Each number is 128 + 32 x the weight over its row's rms, rounded and kept within 0 to 255. Layers, rows and columns count from 0. Numbers have three digits each. The size before them is the row's rms in percent of the matrix's.

# layer 2 MLP up, 4096x1024, rms 0.139, rows 3239-3251, columns 512-767
102:165102141146099138160096139170169130177171161118106133114056155157160176095061125056126196143140180143053171125096118103103094147098173156096188108133134089077088069113141142091147122161070166083129124075129152158172166137094071117173065146061090102153127087142094100149147148118124125137114131136152109107132106100150142133142143144164068129174157095098118170124120169147118050105123174144119120180113189115075095205115089093122193080129160200126099111099083135075133118105104144106187083139102113089138087148095090124089116179141112151161127118098120104105102141123087109101088149123133144110177144143223159085186107087134114128145144146095169156127095103163140095102084122109108114128116080148141109135151110111113174207144120120135114131105180133097134087083158179
100:125158128111120121122179163117130121099134125167140176115103176168118132152154117151119185070132117113204060135142127088101106207162093106151088154096151073155126101110114139101112151095098139104119159087100120128096134102130112119166112149126123126121140140163127133153139124094114105115089142199178218139078111116167094121149164151089151087137071131075106132112107097143130144114155149149152124148123113202172089155124147105172116110097141131083112104073154112131170068141100121087129130090065162166114150168085043134075093121091130097119123138087101138152117161084131107060103132111111161091094082116108131100115130169168080070114075110089167084135142066151112123160129107105146167056150125102148103109200149107172088066139183115082112142129114091083196067135112086
100:126130070115122178126086131123153056178184144107087133153072144138153176173120095125122135107148131126159129155117149097154137144104206050157106178171125060074186074105153144101134199126208128158127074136097100104119177099127102106110129076118092094172187130139131098139104160178091123192159096110149113111109104119133102170112109122107144124084143082165118141133136085104139117113124124121141105058187107138199085091147155138109123080125120140150153146131102109128077178099141163067102091115194118125119073146134100137089117173115105115058160213149066093109097157131161158133099109110158177109097167181111188104076162152148131092109172122143117187104113117165173161123113102113167167093091171102078130085118078137129167107149138175108125155147165106131130168143167067
101:194190089138127118173133187066080148131179144138170159137090180105174138137189112094127060110103144167172137143101084109173107102114155163163119084107093148192131158094120179099146085138166160179165154115109120160088084129137124113097103145161157172140150142136151177146162046198108134101168173105092163110109105132156130170124100164150159155101140172133108155129126144161117190104139155162124146160134203154114089144161158113125113120131146093198149143050078176043093122103100126121115111155116089074123136129119113155091113117145127137110124099114119094120083094049110153078152147121160148104134106115145150127141130141108154127147159146025109131142115047165155131120112162107082128115125128133107079110092155074137122161097150137081127108134152172122131140121164109
102:089116063183177114176136174128146116110162078126155096103036193131165126098124115126136137085166116119107127162129104130117091189147068183103095116125141156172117159081162130109189190075152099168120093136149146127111133160113100162115162163133125170166125112178117125184096111120127117109085096120128137110153131169157147109156096147076122114174134152125081145061105173138109144118171095152149158084164098133177127175127144050113141138122087092175156102113085187141083131180153150170152118158206127101161177125143115115176160118133093112060205129111088132138139130040173143167093191116098108129157125161163210139085094130112094185094117151123166136109147044094126123072123213141156135122220148151130120154111114134102138075112174113161145113103138147077106134109116108
103:085165130197131142106102163101171117113089116130123150089123171133141151064036101127109165125146095157070140105195089056092141151139193092148112146143116103131160143126190164100131228117146178121115064083154164160094174127175092040099210156101158075077140155138124123137119114128167111150091128107154200039162142169132072135123131100151128137170083134150134143152130144150107064159110121080156148151130129136047121164136082170092122157131118176087117138101159168089083106117137137112114175096122074153129086146175089104083147116085108134152195148102135129041115051161149063120071101129137134133062101103112120164150114096108063123133105138131057175153162097170111146123103169060084131150111189108148106168190164161122117123112103152114144129128108117140123164095070137
098:094132082087106095167140080104161091075134055143125112119083093110109175144058092109087132079156165115105045148117123114124132179067120124170136102142111135144083154114047087136138113098127138138100134131179120155122106126125149182088157067114064083123133102118162138163152109164142123150097075076094132105111104140166153135093166135083153119124095148117115120168132157095105145124134130129107139102133093071222175175125173089162107138232120167142164084127175133166115138107131047105141135112181087133180147119194139136089197075129086142130145151121172067097131084102108125076104126147139182164176077140178141165138109128163138099097136114172134141088149115177103089139207127107131133164112085132115120091084135046100161152150102109103199087146131159173185112108159085
099:173104144159159157124144140194062123121088152125105165097114149103136106118114157145122129124128117139097128106149107137107130127117160128160139152140146152159121101094189111087158095160091172143161150075091144134112154140131115188145096064092125091133183132053155096154119157126144083115155129098063066125158113104103083114119170113152099184144158172080162109118096105141172106114125151107113157100131114111177142126109192110119189107108174160149116127073142213093110202116130120161160138137103155162179139052102137090106166146124103138139147158083185098067087142137117153149110126112057101087133135109088118125083149128161105170151112100134154115114148107102137098108164133119144147117122131174154159205119139107151103184079060190198182175169110176075119179115172130
096:136136142140168168125128148114098167163127130146104124117152143104134175096123138115132062138087119152086178112134102152105108124122130141181090144116127123161174129125097151133155158094096072075091131143119140133170078125142055124123107172103145145157094107144115109109163158161134212086185165127093150138153183152105101179138175125083096077105138167127135139162169150131147069171114145137138094147186084095106108183153123112118144147080092142103144140153141130167122206127192069047164159127173085091087129072136112064145088136087089076169146112127127101122067181165157107110159130126149153184155152200136144138110116116176114180156116161145090146150192121153077111179177101052067179166147123113172106138142173134147155159111107103108145122152146112144085153135091174
093:171134105176108122129110137124124112116138131127101071113102114170108121085086107139151066144145137154156190119180118121147141110205118073183100162132084119173090144086121182089149098163153108136113117175096124094141127076127143143124100100113098126155162098085133110124111114109166097104119107114174104127092146128106151140133085113200183100101201122129116130121097126157118100183123103104133063102107144138094107141142124139133129127113078148169137161092106136193112124167103051134134110129105169118109064108115112135116089105190094116164128113180139126145154153172174107163128121140156118140203161109081111209123091157146141157123141145121153059141100176112166130167163132101147108136144149116172118145155095106141121135070095137140165146163143175128178128183154133
099:113080145145133162147065135161174137162132107143140137139169114153066205120127165135136127103142096137112158100123155091168127119129144125099149138159162135160133119097085095027154090183091106085122184138172124131164094174114157164131083144121078109149129158130107079137073121125133076112143147120136157139104122151107174134136223057143140117140128176091102115110121123181160072138145155143088126102110092124220122191099120101142153146155168144134118166093147098119151153167112150142103140183118137056143103136126098107147131100094159116112149132142120061131145153098146128086107146084165140152073162133127090167113135099162135194136138166111099088063089173166116132164114149141132112213177112121172135101122075086186121147164158146148159198136151147093103129125089149
093:149117179134149148085176162091137089150071125168117127104131113134081101137029114122137169164175143090152079173195139166140124128111122171163117092108095193134182133106117076078142144134171112125183122115101088142141139087109134081094166139098127176115103119130129095163069161111125148169190121142100179092149135112115135119097123134173146142156123098094126127111106111139089127173145178085112088184150159121134097119091109114133175130157069063136150128182154129094131184152131210124124114073097144097063165124152132113163123140147179163131094076145140159124142067126128098082192118182154085099149160162135109157074156157153149100127127099116081137109080058151137157115084137123066127040099098096089120111152141164100100149108059115111186125112089174148140064131099148
104:105128125123140086174111073153098120162202122057138144116142178158153148091134158128136122096150157116117127105145162107147084134187101170174131133113085128122147075135158203154130128098106108116129112174138133122129104153131145186148160098124147099118177162115124118148156191148105111218141118164158129189125140154149144126082149131147190139127133148158155106155170159143123172143131106133107083089122135145115086139156125092109156123144099154147081116119082145101098163119119112132100077172104173149113140149122129145096105128097092151057099134149175044146104114133072130082161114079144116149158186149105171089134107105107135141180092171100176130103154111162146196085138198120130081118152130105116060123087115132123165075137154157119143071112161060128054075119082097
# layer 2 MLP down (transposed), 4096x1024, rms 0.0345, rows 3239-3251, columns 512-767
105:121053178063141124173138110148219143125190104141125127094181156085113136131134145128101167150121153137145129108126101160102118114131118177149163150149126160143139149114133054141179126191078111112156152103098100211161073065079118112186122155048132099102109115191116099160128129154110092098094133087075145117146061108151194156122152093117143138168121176051175168169103143156127099081137110129128118163213129124152116174109117146128153118103089116103104148128032069117163126151132111113160119181169150089103132153072126164126132180125182112109112071149127116170124123130139158092124051139108084084099123140176141134123132143128101151190134169163148114107186105108112143110076130149154103134162049116084081125158135099084064086101134164133142167087186132161117137140110128
105:125148136170160109115114090134087106117153158146178121086157076142137077133174073103127149149153141107187093163120141076081072092159079123090121188123129071159152103102103166116124114102101195101109121132132102165117140092138158098089167148093135129118177129113118142173166129126093136090152133195070122126072102147134152096115111122070098109104105150136153134143149188111107140115105192148172150146111127143115149127113152095093064087137118128028096177158118098105167097048119155111144113047115218093085158126143071136080141123108133085086100092149072134142146092120181104166110140124127130146072117162178078121145132165174125117111092024126110128121124078136137098162122130100135109086128151115100085117128120126131144118120134115146141155143136137094134129140139130
101:129112090072091153184093110145172086152121103091141139108139119172191119098140161137163197106110136148146149112176165080153189093171160152125106151139177117084134150138130131122147129135137139127205159103119089097169081127152045173160128122112086086129122128159145141107164088169111084108144082144169112139124148141145140065129111100152129131161118128167144127103121122218134092147101045142127139114083105097119122134144136160118124190090084118130163091143129095152064157075140086030091135114154105175110144133087132168120100145108110160064194150115079122166126129137139120118146121101128128099068161084088136102132182099105142184098149136143106096114127112149085103135109139134165150103128155160105116161120074075092175118184117176178163135123115053122122131129136118
101:121115076142143163099122115119121121127067115114126161133102118118130150119139122110065153201112119132195166140138151215130142123204124108150137176090132145099108143107115183121117110142146103129201123133138093169096093133051094152106192175084136124164130133133115126078185152099119140100160090111126148116102207128167133099106085130168124092184114123137117125098119141147095182155181098074135186098157115084111139141115150141145151115144145130147098078175153143089133180104117147090106129123151090137095154096153132093094163117127135214117086126024094119169153123127136126121103095110145118157050085152115145189105116090163102161111132148105162130147143081135078155081097117163149126103123122089214170143115138146125144174094135088175168135150104146134148131108066123
106:122173095084190132183156061113105101151188124144120132095039074091104150151124142114081102076177131135154166085095130132127130148127100086090083131130139136139090129088149061090121224114074068132116155140092128185157133149068129119066166098060125142133169162189122088117081105114050170153151128098105129129166174113104138133108081118126132172121136144114123082086130136176207134112128181105129125124221123145125107157153054137111140137146138110126152151127113110159060104153109136165155144122145096157162104154107165136139139126146134081109131173074106098147157175067116154122119121184128121119191126091106139178128133151096078158140072184148154129113127111174128136192083146167146152141156110093148108144158124157113053139114122148059122112114155108125102129101176129
106:061146153136139138158134151089084133100071179100148060143110116074112130133195093121043120145062117136163171126125122103084178141156136095143127106123132110093150118141124103042160180138140101090200132120133197127108153123185097101146102183171084148123121152124134168110141104098174114115159117158128108179134083126092131109141164186122102196066095156167195097097154119115106147142173165149107155105182165195092147115098103096112121163151151146088109067096119145133120115133091149183124136134166098152169140082141131115175085076083138149128128128058084131084105137148124104153099114072165139123105152098082139113077153128153135094106113073136120089097191156080131112163112105120121118128151112126169155082140135179150126151133178126122121132106183132121167138109092111
100:128160123140144097119137126105122121068097137172134123139105162105165159134095144152129082109097170091067091118159171127109106117109148145191139124144076135163099151071105113159175145123112100119142099194156154126132245126219133169089110108101125053108174105167253175121121097146083145118163148083178149102104101131111173128130130116156137180107153116108131088114097088144114105119142135114116118107175100129109148132112126184109111120175137110138147100095100112136158108078089105118088117055122101118123157070157127183216216140068109135062184105055108146148163120142116144114178103126106139104131070104103178088151128113151114114161130121120095144101151128162137166134170071132176187140152104103169167110074084031137095149159108128052148139119132082190102087102107118
098:175102139173164133174102125150088126087166120158048098124114187144134139118146136144114168166134018120056171142111079130128102110140138131081160137202119140121125093117117075074136148122163086150126124186097135141131165157133121142084072123146187160086102141141122101142117110173146135136142121095123125118181068163113082135113095105142093082113070153103210149081114110143158130120124161113140131150206151099112136172133162148123127138137170130133120122124108117111114121066130115134096144115127180169122159101119143129151091075137122159082183110119154105120073094090140139166099153123128106152104125098084137145099136106040140113184198092162115120144116114159081133139110174160146099142128099112097116164068148149145126136095133139142096125095095131089168145127123141
095:108100178111176120157097052085130119056157081122100148105154148144130101080094127185053183112138120174071077186107078156110113111088120178199109147121120168117122095184130140131146131167152097090132087081099124121134078110118110129121100118154155160145151176151092159163126158136091080107129099138133077075153090171080131096154103127104197180152179092081098171156130103133145126132089113144168088085108159135161089080111087176150129130133163137171157111096118153101134134110172109095138185090179137140107072105102119177131165158213114102084106125118113106181160156093115102152112107088102057193167189110123052140132089152131095155093159134124098112180105123101155125098151134120068090120172128110145156110087160187140137173091132159106156127184120146101134168170165155
098:161098107131145121149178151133080115140182091119094090091123143160075108079138182093113058102069104152181151140126182136163199132177124132155107107128141167164102094093143125086143130110070129165150126127089182091207085177137084142137114153114133155108095120061113186178163152145155098132094148072119156130109122113083137148103133129133169101137154126112132084169110107071054117147128144175162088119116168103139122136060150102145155104170138121116127085185108135141135128126048085138097161133118138139106170149118133096119105126141173197137094084123090123145157145156169117055140085140192147102136121120063155133133067150166160164099083103179113178145105119148092148103098137109121121110073144130144107137219119135172103169126119112094118113150074148131197148146126132
101:180085137170117175125118144172150142112179104118192086143119117167103217112174163102112132164150152163141192123129178120145135161114089133151126087170124151159108155122136077064145088132100149119104203143184146122148091121053096146095129119145176115142142088075096109084105097071138076103104130087142124107128104106061161122119151114146156162115169120106127152172127118123161126152129170111122116104106149142159080180113106150078094168169112064127121115119102115136155159184149194173130118141105092121128146122130099098111107137155146140137161134189112077110172119127171111082150117119135131118097113134163129131121100114192086142152144154124106120113122136119147123172138069123107148127103125098141107120187071102159115096151133115197131154056138142125132088150085158
080:106114113118122146147124140116109076090182078135075096087174141139133136125140144118121077188185093185113077154108114126117147143188155096172154141122103159149151109133155139153134102131094151139188085151123141154192144154131078113135163169080129150125144135125069100125136144130135128088078124179184064120134128135162152137127152114149094146148137189158090129077117117113169096165076082116085142132153088132142155116129189190077170146091175157065180171126121148141157102187133151114149128084118144105166167110121136170139136132119114154149088163142157108143160116138134105181089065130110067146182106138116154138113074126146140096096078161073156142078129086160116133177115160135067093128132134144166150171117091170148163151132134192109133098103114135120105129167147182
098:066118145166140078122138150159125138143118147081178129186104125145109148135102122080145117111187160069116157152143090120106170171152121133126144079177085094063150200083105074145162128023098152075133166119106100154136127112091165112119112129111115123119121184095096124129132112140122105137122155201134146109153141088112102172159124128105091175151120109156096078146129126090095138170073121109152086060173156143186108126115098091134162096185062133153089097129098080160077123159104087126157163151098174093172111090129113142129093103098163090056153134128109064087097089122134149165128176145144146053121157116068135146181127143123125114128120126140145165103116127152116144086157096081193127127193108108177122141095115125125159156089160169177084118121120130193104118142138110